Each number is 128 + 24 x the weight over its row's rms, rounded and kept within 0 to 255. Layers, rows and columns count from 0. The size above them is the row's rms in percent of the matrix's.

# layer 8 MLP down (transposed), 1024x256, rms 0.177, rows 339-365, columns 128-255
size [101 111 104 101  91 100 111  97  97 129  94 100 104  91  99  96 101  98 101  82 101 111 105  97  93 105  95]
[[108 135 132 128 112  98 137 111 108 144 111 139 126  92 131 116 121  90 113  87  97 105 100 120 145 117 114 112 118 203 103 109 131 114 121 140 112 107 139  91 126 127 135 122 139  80 123 130 150 130 144 141 147 135 112 128  85 140 131  94  98 120 116 104 104 123 146 100 107 167 136 113 168  91 125 163 106 154 157  95 159 125 107  98  91 136 125 185  89  90 130  86 117 118 100 147 107 150 102 139 135 156 119 106 136 139  82 105 135 132 117 148 124 149 147 111 156 131 104 150  73 140 145 102 133  99 115 136]
 [157 108 149 123 145 146 144  71 144 117 119 117 166 117 121 100  76 138 103 141 115  77 111 177 120 114 142  88 175 158 139 125 147 156 104 156 100 111 112 130 121 131 104  97 126 135 134  86  97 105 159 110 119 123 134 155 145 130 126 143 145 140 171 184 126 126 119 125 108 112 136 106  99 122 150 101  94  73 145 121 143 136 100 105 107  49  87 122 131 143 158 140 130  68  82 105 169 137 138  84  82 108 149 144 141 131 109  87 105 165  98 157 112 141 139 120 107 115 166 146 129  86 139 126 137 130 146 122]
 [126 144 163 134 132 130 133  98 115 137  76 157 160 114 126 109 123 120 140 114  41 140 113 137 133 151 141 155 122 110 112 142  79 127 112 131 145 114 110 162 139 140 116 111  85 122 180 125 137 123 110 126 142 112 119 140 136 108 104 152 162 133 161 118 117 146 158 156 111 133 106 110 134 135 135 135 149 180 145 152 127 128 126 100 158  76 138 136  82 141 154 179 138 130 132 155 123 122 122 156 123 119  92 129 111 130 157 102 140 180 131  67 164  89 124  97 133 123 120 141 152  98 107 139  74  80 134 106]
 [137 124 117 162 151 150 136 130 143  67 124 143 139  92  93  75 145 122 121 123 129 132 180 129 163 116 148  61  81 117 126 121 122 131 133 131 152 125 138 146  94 149 131 128 121  92 143 146  88 130 132 143 146 128 120 125 116  96 128 115 135 103 113 150 131  89 127 132 134 114 144 117 122 147 123 142 184 156 103 151 129 112 137 127 157 114 104 137  97  94 154 148 137 154 129 127  84 145 119 157 154 157  61 121 144 136 145  82 129 142 136 113 178 141 153 133 135 152 145 180 152 122 148 137 148 119 169 127]
 [132 102 164 150 166 129  93 103  87 118 153 114 179 104 156 136 113  82 142 170  97 131 106 118 125 142 141 164 141 128 136 152 127  88 108 120 131 138 105 158 173 153 142 154 112  77 114  92  82 127 104 119 124 164  79 117 127 107 168 182 172 171 177 121 162 143 149 116  97  96 116 136 129 139 125 107 125 151 105 116 138 118 122 148 107 114 100 133 148 130 134 140 135 146  91 121 138  90 153  84 100 107 145 136 127 120 108 126 138 100 114 122 131 136 124 156 187 131 130 127 119 149 127 133 142 131  88  91]
 [157 115 102 116  88 116 107 165 117 149  98 130 129  83 100 129 164  95 135  98 167 145 120 139 147 145 106 151 132 117 142 140 148 100 115 146  95 121 108 144 158 156 102 127 124 153 151 116 128 136 141  90 116 106  89 106 134 112  81 111 104 108 138 131 170 110 112 173 161 121 105 110  88 174 146 127 159 136  94  93 118 134 125 148 159 100 126 123 109 107  62 129 101  87 190 138 164  76 117  90 127  94 111 141 140 157 115 122  96 111 135 123 151 116 160 147 140 142 154  68 147 146 133 128 118 104 107 121]
 [101 121  82 154 130 192 129 136 101 151 143 183 144 145 143 143 117 118 175 136 120 101 166 115 145 116 109 155 135  92 129 123 146 103 117 127 189 164 120 133 123 101 150 131 152 130 156 126 122 116 138 107 128 165 150 111 107 139 134 151 164 135 118  90 128 118 171 128 139 106 126 128 117 161 129 120 176 159 181 152 121  71 118 105 106 164  81 116 134 143 161 131  82 114 111 124 136 120 163 108 135 112 136 152  90 154 133 171 167 117 118 107 144 116 141 141  97 143 123 104 124 160 124  88  82 141 124 142]
 [129 124 171 123 142 104 144 160 176 147 150 106 153 100 131  82 111 150 107 159 131 123 117 145 134 166 126 110 134 177 187 106 145 112 141 155 117 126 139 120 140 104 141 145 146 112  96 144 129 123 109 120 154 134  80 121 139 125 102  95 116 111 138  87 163  94 111 104 140  96 103 108 121 144 170 147 118  92 127 135 173 154 136  90 123 133 149 142 139 120 119  77 157 153  89 159 116 183 141 126 123  94 158  95 149 121 117  81  98 103 109 135 128 147 150 160 119 143 149 154 112 116 134 125 114 129  56 153]
 [177 121 138 113  89 111 149 118 114 133 127 123 143 138 123 140 120 104 110 130 133 106 121 100 155 183  88 103 143 127 138 168 126 114 117 119 115 116 124 101 162 130 120  94 176 124 114 144 102 127  83 145 167 106  72 162  90 114 112 128 131 179 115 101 143 142 117 124 143 139 113 104 119 104 117  76 139 114 146 111 128  59 116 134 132 141 106 118  90 100 155 130 127 144 105 175  93 178  98 161 116 133 145 151 138  95 121 134 133 144 141 116 147 144 131 110 134 137 116 120  82 155 116  78 172 106 135 138]
 [118 154 131 131 109 134 123 101 159 100 112 136 157 130 116 155 133 141 143 160 124 161 152 160 137 163 127 131 123 126 115 136  85 124 146 161 138 123  85 113 136 148 128 119 140 108  96 128  92 140 168 184 119 142 109 124  85 118 141 111  82 159 124 111 105 150 164 107 147 130 117 138 103 121 157 200 144 117 167 150  98 126 156 103 170 116 132 122 132 145 186 120 140 164 146 100 112 132 139 122 120 132 111 158 115 145 145 168 147 139 151 121 111 170 138 160 148  99 199  77 141 131 139 129 121 105 110 127]
 [117  88 136 168 162 117 119 140 122 168 151 155 140 128 116 139  58  84 117 142 169 134 163 165 136 137 144 167 175  81 123  99 120 123 133 106 190 148 119 110 143 115 178 170 123 178 139 119 148 183  91  99 120 100 150 131 100 112 125 132 130 121 121  84 119 168 133 146 116  88 136 141 120 119 109 116 130 119 124 180 113 111 180 132 128 146 120 115 134 159  90  97 132 152 141 123 133 108 148  97 136 108 117 103 126 119 136 147 156 116 113 120 141 146  92 114 117 135 142 137 175 128 172 137 148 163 152 113]
 [117 105 117 154 154 140 148 172  99  95 113 141 153 132 117 139 134 152 186  98 171 114 117 171 102 143 166  95 129 160 130 127 152  77 123 124 179 100 132  90 126 158  97 134  89 143 121 104 119 100 183 181 124 120 132 130  59 103 152 120 158 115 127 139 106  96 110 154 130  99 108 128  85 127 140 130 131 141 156 139 119 118 114 139 109 130 126 108 139 108 133 150 141  94 130 122 128 173 125 121 105  99 126 158 108 175 139 157 160 122 129 130 131 138 136 101 128 136 173 159 116 133 100 153 123 136 124 158]
 [142 159 140 107  89  72 127  87 105 107 108 150 101 107 119 133 139 158 135 145 125 130 130 137 137 149 142  99 119 109  89 164 130  80 110 156 106 138 119 105  84 105 111 118 108 144  76 119 161 103  90 125 138 106 108 151 100 119  96 112 112  98 130 120 108 138 145 116 133 131 126 110 130  74 134 159 137 120 128 136 115 179 111 102 174 168  95 112 142 127  76 193 132 142  89 117 105 154 149  98 154 109 180 133 135 133 126 117 127  97 149 114 142 141  92 125 128 139 133 100 132 108 126 160  93 145 123 116]
 [130 112 146 146 109 139 118 171  89 130 103  81 134 147 134 145 149 134 103 161 113 134 101 133 109 140 133 136 145 134 163  55 140 118 124  95 121 119  83 122 145  82 136 195 141 112 143 166 123 131 167 126 116 136 148 112 126 124 147 109 168 101 119 188 109 124 151 150  98 120 112 137 111  83 135 149 112 119 114  68 169 154 143 127  99  90 126 158 144 106 136 134 130  35 115  93 118 100 106 102  91 122 125 143  94 129 127 140 138  79 163  94 124 134 117 101 141 138 146 154 129 109 131 132 140 133  97 131]
 [151  75 148 124 139 131 159 119 106  66 137 129 106  72 110 109 101 145 132 139 119 132 100 123 150 122 103  95 121 100 162 124 144 169 174 143  86 141 102 137  93 144 126 119 121 153 180 142 127 151 113 159 119  52 164 131 138 162 158 149 124 112 127 114 146 125 128 143 166 157 110  66  97  91 145 161  96 162  98 129 100 180 111 125 147 108 104 149 123 103 149 152 132 161 155 137 109 108 151 151 110 131 142 127 127 121 121 129 129 117 122 138 101 141 131 110  83 122 157 157 116 103 123  96 155 135 122 139]
 [132 107 104  97 139 198 125 134 158 119 144 136 152 102  92 112 148  93 186 137 122 139 117 151 114 134 138  77 119 116 108  65 129 138 142 116 132 120 108 117 172 133  98 140 126 134 191 130 113 138 131 179 114 134 145 106 138  75 109 123  97 181 138 138 129 146 123 100 170 107 179 137 140 114 145 122 125 152 109 127  98 143 156 149 157 127 126 154  88  98 142 120 162 144  90  97  81 130 100 110 172 102 141 140 114 113 118 188 132  91 110 131 119 143 148 141 137 149 147 123 133 131 183  82 102 134 140 108]
 [ 94 151 126 119 154 100 153 154 134 115 138 170 112 138 103 116 104  89 157  86 153 115 141 128 171 130 123 117 162 143 124 120 130 121  99 100 111 107 116 103 147 135 127 109 131  85 113 108 143 104 146  79 147 172 144 113  95 165  63 122 114 158  95 153 123 120 162 157 117 189 144 117 123 103 136 168 142 105 104 128 151  90 137 133 132 105 101 102 154 136  98  91 156  76 125 146  94  92 146 136 119 149  97 130 127 159 121 111 136 123 200 110 137 117 105  99 126 112  78 141 125 129 154 123 159 121 163 148]
 [127 163 130 124 135 165 162 135 141  95 136 155  95 135 158 154 123 136  84 177 108 119 108 143 129 172 119 129 104 125 132 136  92 146 137 122 146 142 143 110 150 159  95 143 152 112 179 148 123 150 160 111 176 152 129 120 121 127 117 135 154 103 159 146 144 133 113 132 124 114 111 164 112 139 118 138 150  98 101 143 167  85 177  89  75 181 155 149 172 155 113 113 157 138 133 123 145 131  96 131 109 105 150 109 101 131 115 122 121 147 137 168 133 138 106 143 135 104 133 114 167 134 132 133 142 137 131 103]
 [117 127 172 144 108 106 166  74 176 154 131 154 131 149 105 107 101 163 139 161 172 112  78 121 142 114 131 128 101 129 132 114 124 167 113  83 120 147  95 166 154 131 141 103 159  95 124 100 157 137  71 135 120 160 153 191 137 156 155 113 104 127 149 105  83 154 139 149 138 143  86 130  92 167 161 108 147 137 157 117 115 107 139 163 121 101 133 126 121 107 133 124 117  82  83  76 150 105 141 156 134 143 134 134 144 129 110 149 149 163 103 151  71 100 149 125 166  82 156 118  94 143 149 122 141 133 101 130]
 [134 116 132 142 136 152 173  96 109 155 117 145 174 148 154 117 147  99 105 138  77 121  70 102  95 142 165 191 122 128 112 128 165 154 112 121 162 118 124  99 132 143 130 105  85 160 116  77 126 153 106 118 149 121 144 134 153 117 121 129 155 138 152 104 145 131  83  95 144 151 114  92  96  85 136 112 128 119 163 118 125 140 117 118 102 119 104 137 141 143 135  99 139 158 129 154 162  85  97 129  98 138 147 132 149 182 170 123  87 117 150 120 152 132 128 127 114 136 117 140  80 111 125 166 170 162 162 159]
 [116 152 128 136 105  97 108 118 133 114 158 138  81 157 145 106 174 163 146  93 143 138 152 118 123 131  84 125 134 102 156 139 138 131  97 112  91  88 129 141 139 125 101 127 166 107 132 120 127 101 169 182 145 111 107 140 130 124 132  86 123 145 135  42 130  88 128 155 116  99 100 106 137 183 132  87 122 123 124  98  95 122  80 144 155 147 161 128  88 110 117 108 149 144  95 104 168 132 145 103 144 131 133 129 162 107  86 123 148 126 127 160 121 103 109 104  85 123 114 150 144 125 131 115 164 120 106 167]
 [125 164 120 131 135 147 126 150 123 129 125  96 142 104 106 131 139 147 160 119 136 140 147 105 131  85 129 132 105 162 170 123 171 103 119 102 119 160 117 127 113 154 116 129 101 140 128 121  95 109 145 161 124 116 126 104 162 194 160 150 155 158 134  95 126  97 191  70  90 180 162 138 138 122 125 131 139 133 141 131 148 157  57 132  81  86 125 119 132 148 190 133 115  99 139 142 116 117 169 105 124 163 122  63 112 128 134 187 108 152 151 153 113 126 152 101 147  89  99 165  75 122 113  95 143 127 119 139]
 [ 97 129 149 123 118  73 121 136 151  80 145  79 151 168 115 150  90 129 170 138 171 127 118 156 124  91 138 127 110 130 102 146 143 117 126 156 140 103 107 123 125 112 103 118 161 154  98  91 165 131 166 134 149 115 127 125  86 108 141 123 131 108 121 121 129 105 136 128  94 175 141 137 107 154 158 122 149 146 123 140 141  98 160 120 124 139 143 174 143 146 131 108 182 149 130 114 118 148 124 112 135 151  93 118 117 137 138 154  85 120 189 117 113 147 144  93 116 129 111 150 138 128 143 118 123  67 107 148]
 [102 168 139 127 118 119 132  80 122 132 113 106 146  97 108 152 147 130 104 110 135 134 127 155  93 123 182 143 158 142  88 129 182 145 146 156 144 103 130 151 154  82 103 132 108 136 123 136 110 187 140 158 136 114  93 141 108 105 117 154 112 157 127 130 102  93 134 116 167 134 119 117 119 128 109 116 170 101 105 152 132 151 120 100 151  83 143 148 133  98 146 109 106 142 115 172 128 123  86 141 168 171 157 110 132 155 141 117 124 131  89  86 154 152 161 161 110 146 127 129 187 117 127 118 123 100 146 161]
 [135 117 118  92 119 151 129 128 117 160 106 130 131 127 163  88 155 151 120 122 101 114 112  45 151 136 107 158  99 115 118 134 121 155 128 118 117 101 143 122 165  89 110 145 118 124 126 119 147  88 131 133 134 142 149  92 149  93 104 151 143 108  93 125 116  88 144 116 149 133 150 128  97 158 104 106 128  68  97 159 155 153 139  92 197 142 122 109 101 144 131 124 132 111 110 120 135  55 111 135 165 135 124 122 101 110 135 108 142 132 107 116 138 146  96 125 139 113  91 142 115 146 108 212 119 181 111 107]
 [ 98 126 153 108 178 147 139 126 109 151 126 134 136  72 123  83 138  92 115 140 136 106 109 158  74 118 118  88 140 121 100 133 150 134 110 138 150 113 130 172 121 107 149 111 152 149 144 158 162 111 170  99 138 127 143 152 112 151 113 112 108 182  90 120 134 133 104 126 120  76 144  84 122 175 149 114 110 127 130 114 116  97 139 147 115 142 136 134 127 157 136  82 147 115 116 155 118  95 162 126 160  61  91  92 102 108 116 136 140 137 151 135 118 130 145 105 131 134 167  81 148 127 158  64  90 134 188 113]
 [171 119 115 163 108  78 110 122 115 170 131 144 174 124 142 130  81 141 130 170 152 132 148 107 122  96 113 132 157 133 128 148 150 124 109 143 121 137 106 184 115 120 135 135 141 122 150  85 110 109  55  96 108  97 176 136  79 128 130 171 121 136 104 118 188  99 138 123 141 110  88 159 129 123 156 114 103 158 114 141 110 111 112 129 141 147 120 118 139 101 153 107 119 121 106  75 146 130 153 110 120 126 110 135 121 127 116  96 131 146 125 138 130 124 141 124 174 115 152 166 142 142 146 138  93 111 117 141]]
# layer 8 MLP up, 1024x256, rms 0.176, rows 340-366, columns 128-255
size [107  98 103  98 100 105 127 101 113  93 105  95  99  96  91 109  99  92  97 104 100 100  96  99 102  98 100]
[[107  85 143 117 137  89 137 112 135 128 134 120  95 103 138 107 118 145 126 136 110 141  86 124 104 142 147 126 141 120 108 105  97 162 133 118 126 134 136 124  92 135 125 127 101 122 103 107  86 164 114  96  95 104 159 167 122 143 116 133 154 121 110 155  97 135 108 181 128  91 128 104 131 176 142  63 120 118 139 172 104 101 132 133 168 147  73 139 121 173 124 121  88 132 130 140 118 144 149 140 102 139 130  97 168 129 133 105 112 185  78 130 154  88 161 115 144 134 116 166 108 124 164 116 123 110 143 147]
 [114  76  96 147 150 109 172 131  81 109 158 139 109 115 135 117 175 132 104 117 135 103 106 144 165 145 101 169 124 108 142 102 130 123 113 107 134 145 121 119  94 140 107 104 109  81 156 102 145 112 118  93 101 109  96 152 103 137 141 143  81 139 114 152  77 144 149 145 162 127 146  80 101 140 178 160 123 123 152 147  83 130 133 160 118  96 140 105 140 125 161 143 100 109 155 136 138 162  83 134 131 137 152 119 133 172 115 145 113 118 115 148  99 129 140 134 159 111 104 148 158  89 154 128 120 128 118 107]
 [174  99 122  98 142 153 126 170 123 137 169  99 131 110 122  97 131 110 168 126 145 125 147 125 142 118 132  89 121 160 137 132 123 117 104 110 199 132 135 138 125 116 143 158 140 123 155  83 126 124 135 106 111 144 108  69 165  75 151 142 145  80 140 146 103 111 122 110 125 144 140 135 112  98  96 129 133  77 160 165  90 108 100 125 113 157 134 134 114 143 133 113  98 114 146 125 178 170 138 158 150 135 149  91 175 152 114 111 167 170 125 118  88 147 139  79 146  92 119 152 121 119 121 133 148 117 176 160]
 [127 101 155 163 114 129 135  92 130 156  72 174 129  86 143 132 113 104  96 174 100  94 134 120 125 114 127 137 143 135 104 116 129 119 150 166  95  76 132  77 146 109 158 126 115 116  95 129 124 155  93 156 123 138  93 153  74 118 119 137 113 115 181 130 125 167 163 125 134 130 134 123 136 122 119 113  93 111 166 117 135 126  73 116 164 156 129 116 137 147 107 109  99 119 129 112 120 116 114 105 101 171 133 134  74 159 144  92 134 189 164 138  78 147 148 147 109 149 110  94 113 142 150 148 152 119 111 113]
 [112 124 129 149 164 159  81 136  86 106 144 159 163 129 153 131 119 148 106 144 165 149 111 119 125 147 133 152 103 151 163 115 118  84  94 144 119 102 153 128 124 111  91 146 112 112 139 144 157  95 182 123 128 113 159 163 152 127  73 121 127 142 137  87  94 147  89 117 138  95 139 115 136 136 120 146 126 152 140 181 115 129 126 119 139 134 124 115 121 166 120 160 142 121 137 127 151 120 120 148 109 149  73 138 156 119 109  97 119  92  95 132 124 128 139 157 169 141  94 129 136 137 135 126  77 171 141 109]
 [104 150 174 121  98 112 124 117 101 104 105 141 129 124 130 172 140  94 152 105 125 135 101 150 149 126  99 138 150 122 125  96 112 176 175 149  96  82  96 127 117 153  92 135 144 147 135 174 103  98 149  80  97 153 142 140 185 121 123 122 134  89 129 156 137 120 132 112 112 156 165 129 116 134  87 118 142 146 117 135 114 148 145 115 121 159 101 132 151 136 137 129 147 113 141 133 125 143 118  74 150 124 106 150 129 112 134 128 117 122 104 144 115 126 155 190 153 131 124 127 120 126 132  93 121 162 153  97]
 [116 113 184 100 129 112 140 151 143 136 158 138 118  99 116 122 135 166 111 121 114 171 150 113 120  93 153 122 139 156 165  83 125 128 112 121 144 116  95 110  92 154 141 134 145  97 105 108 128 109  71 127 131 115  86 126 118 129  90 131 109 138 134 142 142 141 130 109 158 138 114 113 118  91 106 160 137  85 110  91 168 168 114 134  95 114 146 170 129 134 150  99 130 161 118 141 139 161 135 131 105 106 148 118 107 111 121 118  96 109 112 130 136 141 123 140 131 140 125 126 101  59 121 120  86 136  85 116]
 [149 173 105 108  98 115 141 104 132 106 129 128 124 143 130 108 135 126 142 112 146 145 105  93 112 138 173 134 128 142 149 109 115  91 140 138 186 134  89 135 122 119 182 120 132 137 111  94 160 142 121 163 168 118 142 117 136 180 135 115 117 136 102 173 108 113 136 137 115 116 141 128  94 122 126 156  88 159 100  82  81 137  68  82 135 112  97 144 158 112 109  98 132 122 151 108 157 106 123 155 137 128 137 160 157 152 113 133 158 117 150 140 126 122 141 159 106 133 140 132 131 172 159 141 108 128 142 117]
 [125 129 114 119 111 161 134 106 128 147 147 127 140  79 152 132 141 165 144 109 177 116  78 150 116 113  91 155 123 159  81 100  96  90 120 142 179 140 133 147 127 119 103 130 116 123 121  81 123 153  96 136 127 108 113 133  93 131  88  86 129 120 154  67 132 158 148 124 128 140 130 151  99 114 141 123 122 117 116 149 159 105 121 147 132 119 133 145 104 118 160 130 144 145 111 137 124  98 111 133 105 162 167 140 170 124 127 149 159 144 143 138 110 144 154 153 103 127 134 103 112 146 112  91 150 121 120 179]
 [149 155 145 140 135 141  99 119 141  82  80 115 125 113 147 129 125 152 100  69 109 145  92  93 170 120 114 141 116 141 121 179 172 161 142 156 131 148 143 132  99 138 129 155 139 111 101 152 148 105 160 139 116 167 130 159 151 125 130 163 109 113 101 123 192 136 102 145 108 128 160 124 132  97 110 108  96 142 122 197 142 142 132 103 140 104 145  93 156 114 151 145 146 123 134  96 133 119 115 151  99 147 128 163 116  90 118 126 134 158 151 136 127 105  99 132  78 135 123 136 108  97 173 130 134 113 131 113]
 [132 137 108 145 143 114 142 123 156 106 125 138 161 166 135 135 150 110  97 154  78 119 147 114 117  99 122 147 100 131 116 135 111 128  94 105 128  75 124 136  82 142 155 148 158 175 141 112 114 143 157 119 137 135 108 206 150 132  74  95 115 118 112 146  89 120 103 124 152  85 159 137  94 121 108 128 153  85 103 120 126 119 156  97 120 131 134 158  93  95 150 163 136 111 121 109 146 114 127 113 109 125 121 125 171 114 134 117 111 141 121 119  90 135 100 121 131 140 112 100 160 145 138 117 115 116 151 104]
 [ 82 108 135 106 123 151 118 155 151 153 146 142 133 160 112 148 110 114 119 115 118 184  96 124 137 119 158 132 133 126 126  77 165 121 119 111 141 109 109 133 151 124 152 123 120  59 124 117  91 135 167 146 110 172  85 183 107 153 189 114 117 175 107 114 147 109  97 166 174 110 117 163 105 110 118 130 164 199 129 108 132 107 159 116 147 113  88 176 109 108 155 141 140  96 108 109 125 109 132 138 122 149 108 151  85 105 140 137 145 129 123 117 127 152 183 114 100 130 163 112 130 135 115 127 111 187 121  90]
 [137 151 110 148 110 120 135 111 180  89 187 155 144 116 147 129 118 123 155 122 162 158 181 146 177 113 119 128 121  95 117 200 130 125 151 112 160 129 167 128 122 132 121  90 102 109 152  99 119 172  86 121 111 122 111 116 149 103 119 162 107 125 116  87 124 124  99  94 132 133 133 135 122 144 164 124 143 163 165 136  62 129  91 102 141 158 158 123 143 141 122  97 146 190 111 145 145 163 128 148 152 116 119 126 162 110 137 119 143 153 101 157 142 125 103 145 117 149 138 108 110 204 141 130 101 128 145 115]
 [135 100 142 101 121 104 132 136 140  99 142 160 132 131  93 121  93 121 115 142 119 120 120  93 110  95  70 102 141 141 151 127 137 131 147 131 135  85  83 188 144 133 106 145 125 144 117 173 118 148 108  94 152 163 121 107  97 150 140 162 160 128 146 128 118 131 122 118 121 156 100 157 141 126 169 167  87 149 173  97 160 113 136 137 121 141 111 160 154  71 177  81  44 124 108  90 142 100 134 137 128 132 145 101 146 146 121  96 137 101 141 135 104 144 127 164 105 117 104 142 124  84 138  74 162 126 130 129]
 [105 159 119 189 102 168  96 123 129 110 164 122 135 124 126 138 101 129 101 129 138 162  99 135 125 109 128 135 140 122 127 111 159 147 128 138 145 151 129 115 123 113 157  98 119  94 150 100 104 156 141 109 132 139 100 111 112 167 135 177 124 136  94 179 151 120 121 123 118 121 134 144 132 145 148 130  88 132 175 109 161 115 104 106 119 100 146 155 135 159 155 139 133 135 119 132 112  97 123 125 102 159 153 129 124  78 105 119 129 139 108 135 143  98  87 118 111 102 165 103 123 151 153 110 131  89 149 154]
 [172 111 131 210 117 186  99 123 121 121 146  82 125 105 140  98 146 120  97 154 157 142 129  88 132 130 121 149 111 125 110 146 143  97 126 145 180 160 112 127 134 117 151 128 144 164 142 157 160 124  83 116  96 106 110 142 124 114 154 126 128  85 144 108 134 153 103  94 127 126 154 116 126 156 108 107 116 151 167 143 118 113 140 130 128 159 139 108 125 172 143 155 131 161 140  62 149 187 111 117 143  89 143 126 106 130 132 164 143 122  82 129 150 126 129 140  92 139 152 132 165 143 151 120 130 143  93 111]
 [131 113 124 143 130 122  86 148 127 153 148  89 133 148 105 128 133 112 175 104 102 115 155 118 122 110 125 137 154 120 147 111 142 124 138 104 148 141 145 136 113  28 142 133 114 161 135 138 138  70 125 143 107 122 144 156 202 121 135 102  66 144 106 120 115 135 145 136  99  74 116 109 115 110 149 181 149 150 131 125 102  96 108 139 159 118 129  83  75 109 145 148 107 104 146 159 136 150 149 124 105 127  99 122 136 115 146 123 137 141 130  88 150 158 120 172 111 121 115 145 101 137  93 148 103 107 124 130]
 [ 82 106 134 140 145 126 130 153 112 125 140 125 162 100 121  66  81 148 119 112 107 142 147 122 124 138 133  95 124 109 124 106 144 148 169 144 108 105 169 174 176 145 142 126  96 145 123 138 145 189 171 142 147 142 104 123 149 116 127 161 116 129 140 143 176 121 138 146 181 133 155 147 120 108 108 116  99 128 114  72 134 131 117 184  94 130 144 112 130  85 104 127 160 136 135 142 101 117 139 146 122 142  98 126  97 159  98 111 150 149 139 110 103 151 184 173  81  66 130 113 122  99 129 122 154  83 129 145]
 [126 154  84 158 110 117 122 124 122 127 122 119 118 117 173 122  96 104 128 178 134 155 126 172 169 167 166 125 130 118 122 143 139 108 158 114 104 140 168 177 128  88 106 121 120  98 102 133 136 138 156 117 144  72 162  68 137 103  96 160 122 161 138 143  75 155 109 149 118 146 125 127 151 121 123 142 180 102 161 153 105 118 161 114 121 113 121 114 130 154 156 128 130 137 128 103 118 152 136 135 144 149 108  98 103 102 139 139 118 152 117 137 154 120 121 152 135 145 123 125  91  76 128 116 133  98 109 127]
 [142 120 122 107 146 122 145 113 143 130 164 115 141  97 124 163 158 147 158 162  80  91 108 162 135  81 110  74 131 122 107 101 114 120 141  93 106 146 128 129  52 112 116 161 118  90 109 118  83 144 133 100 177 106 127 123 118  96 125 128 194 116 134 141 159 120 126 126 116 111 109 115  75 132 144 132 143 136 111 160 127 128 160 101  64 132  71 129 122 122 146 133 116 106 151 153 114 141 143 147 111 115  88  94 153 152 106 119 103 127 101 108 140 147 140 157 158 116  59  75 152 139 121 130 150 103 118 101]
 [111 120 146 118 135  77 142  99 112 148 169 158 118 164 114  83 138 117  85 137 138 116 118 131 132 147 186 121 120 112  85 129 108 159 162 106 112 130 158  83  82  81 140 128 132 121 108 161 151 123 121 125 144 124 110 127 117 103  92  98  88 130 124 169 141 102 109 167 153 114  95 125 171 114 129 119 139 103  91 152 132 157 167  99 139 149 106 133 137 125 102 118 116 141 136 121 153  54  99 110 121 113 128 168 137 154 108 107 155 156 128 107  99 127 125 122 119 108 131 105 142 170 106 110 136 149 142  51]
 [ 94 115 114  87  91 122 137 107 115 170 113 126 152 124  86 160  94 110 149 117 170 150 142 145 102 155 148 118 155 146  85  66 103 140 178  74 120 123 100 137  96 180 166 102 113 114 151  79 103 124 140  84 141 108 116 132 118 183 123 154 152 129 103 111 144 125 137  97 152 148 136 125 124 104  94  86 127 120 118 147 123 166  79 183 131 110 154 127 151 115 108 137 128 154 182 144  93 100 100 132 120 119 142 142 131 119 140  88 117 132 136 126  97  98 158 145 153 133 136 144 131  89 130 144 176 148  81 122]
 [133 119 131 114 156 139 131 121 112 135 175 137 150 166 123  87 127 125 109 110 123  98 127  82  95 134 121 149 109 120 121 151 128 155 103 122 139 150 107 136 110 138 147 157  93 174  87 161 131 133 141 155 114 108 138  99 162 164 124 125  77  80  98 136  81 114 130 126 165 133 148 146  94 158 157 103 125 116 119 124 151 114 106 109 160 158 149 145 120 153 110 153 114 102 150 138 123  92 144 136 107 112 139 179 129 132 175 163 150 111 139 122 115 132 144 114 116 117 132 130 121 111 111 155 120 132 122 141]
 [116  71 137 133  97 118  99 136 159 132 148 136  94 147 127 146 170 128 110 106 151 181 162 125 122 142 161 124 106 156 146 185 152 132 127 125 149 149 173 134 146 121  93 138 132 135 116 134 159 105 127 152 117 169 116 147 156 131 142 129 142 163 112 102 145 129 153 120 116 166 168 114 156  75 147 180 139 144 106 106 129 111 145 131 111 157 109 165 132 116 158 148  82 121 158 138 118  95 150 161 131 146 152  87 137  96 141 152 156 120 118 107 111 140 142 136 125 113 121 123 128 111 128 124  79 112 146 117]
 [137 140 171 107 135 146 131 123 156 168 171 149 134 146 105  74 158 118 118 172 155 146 116  74  96  91 101 146 158 137 145 104 116 109 129 139 146 118 109 141  71 119 131 136 110 147 115 141 138 139 145 109 111 104 142 156  97 147 164 138 138 158 129 125 143 153 100 143 141 101 134 133  90 145 134 136  68 109 101 137 148 145 175 147 126 124 100 168 124 125 100 108 145 114  80 130  95 167 189 135 135  76  92 123  91 152 142 122 132 128 112 139 130 120 132 127 154 154 130 130 157 151  95 145 143  92 138 142]
 [147 143 142 126 143 155  86 154  87  87 128 129 144 143 104 142 168 115 103 154 152 124 131 117 146 142 135 127 152 112 119 135 125 155 157 119 127 113 109  87 140 165 135 146 108 116 112 130 135 190 153 134 107 126 108 140 113 150  95  75 177 112 122  95 121 133 178 133 122 122 115 126  90 114 137 130 170  83 141 101 130 125 133 112  95 122 158  89 152 215 105 185 134 109 144 140 133 158 110 123 118  97 146 156 146 109 141 148 107 119 125 142 139 140 125 137 106  94 119 114  92 147 157 125 133 134 146 156]
 [121  88 157 163 108 133 110 149 171 105 113 130 110 125 145 115 177 110 148 163  84 144 123 136 133 120 128 119 159  99 147 152 104 134 108 143 111 114 115  91 137 131 116  99 140 139 174 140 133 186 202 150 123  99 113  99 152 147 135 100 121  88 142 139 130 150 123 119 145 132  96 105 114  70 112 189 137 123 149 148 155 150 171 122 127 115 195 142 137 122 115 135 145 114 174 113 154 161 132 132 118 139 139 146 136 162 124 175 144 129 149 136 110 132 116 112 143 132 143  93 129 153 123 125 148 127 131 104]]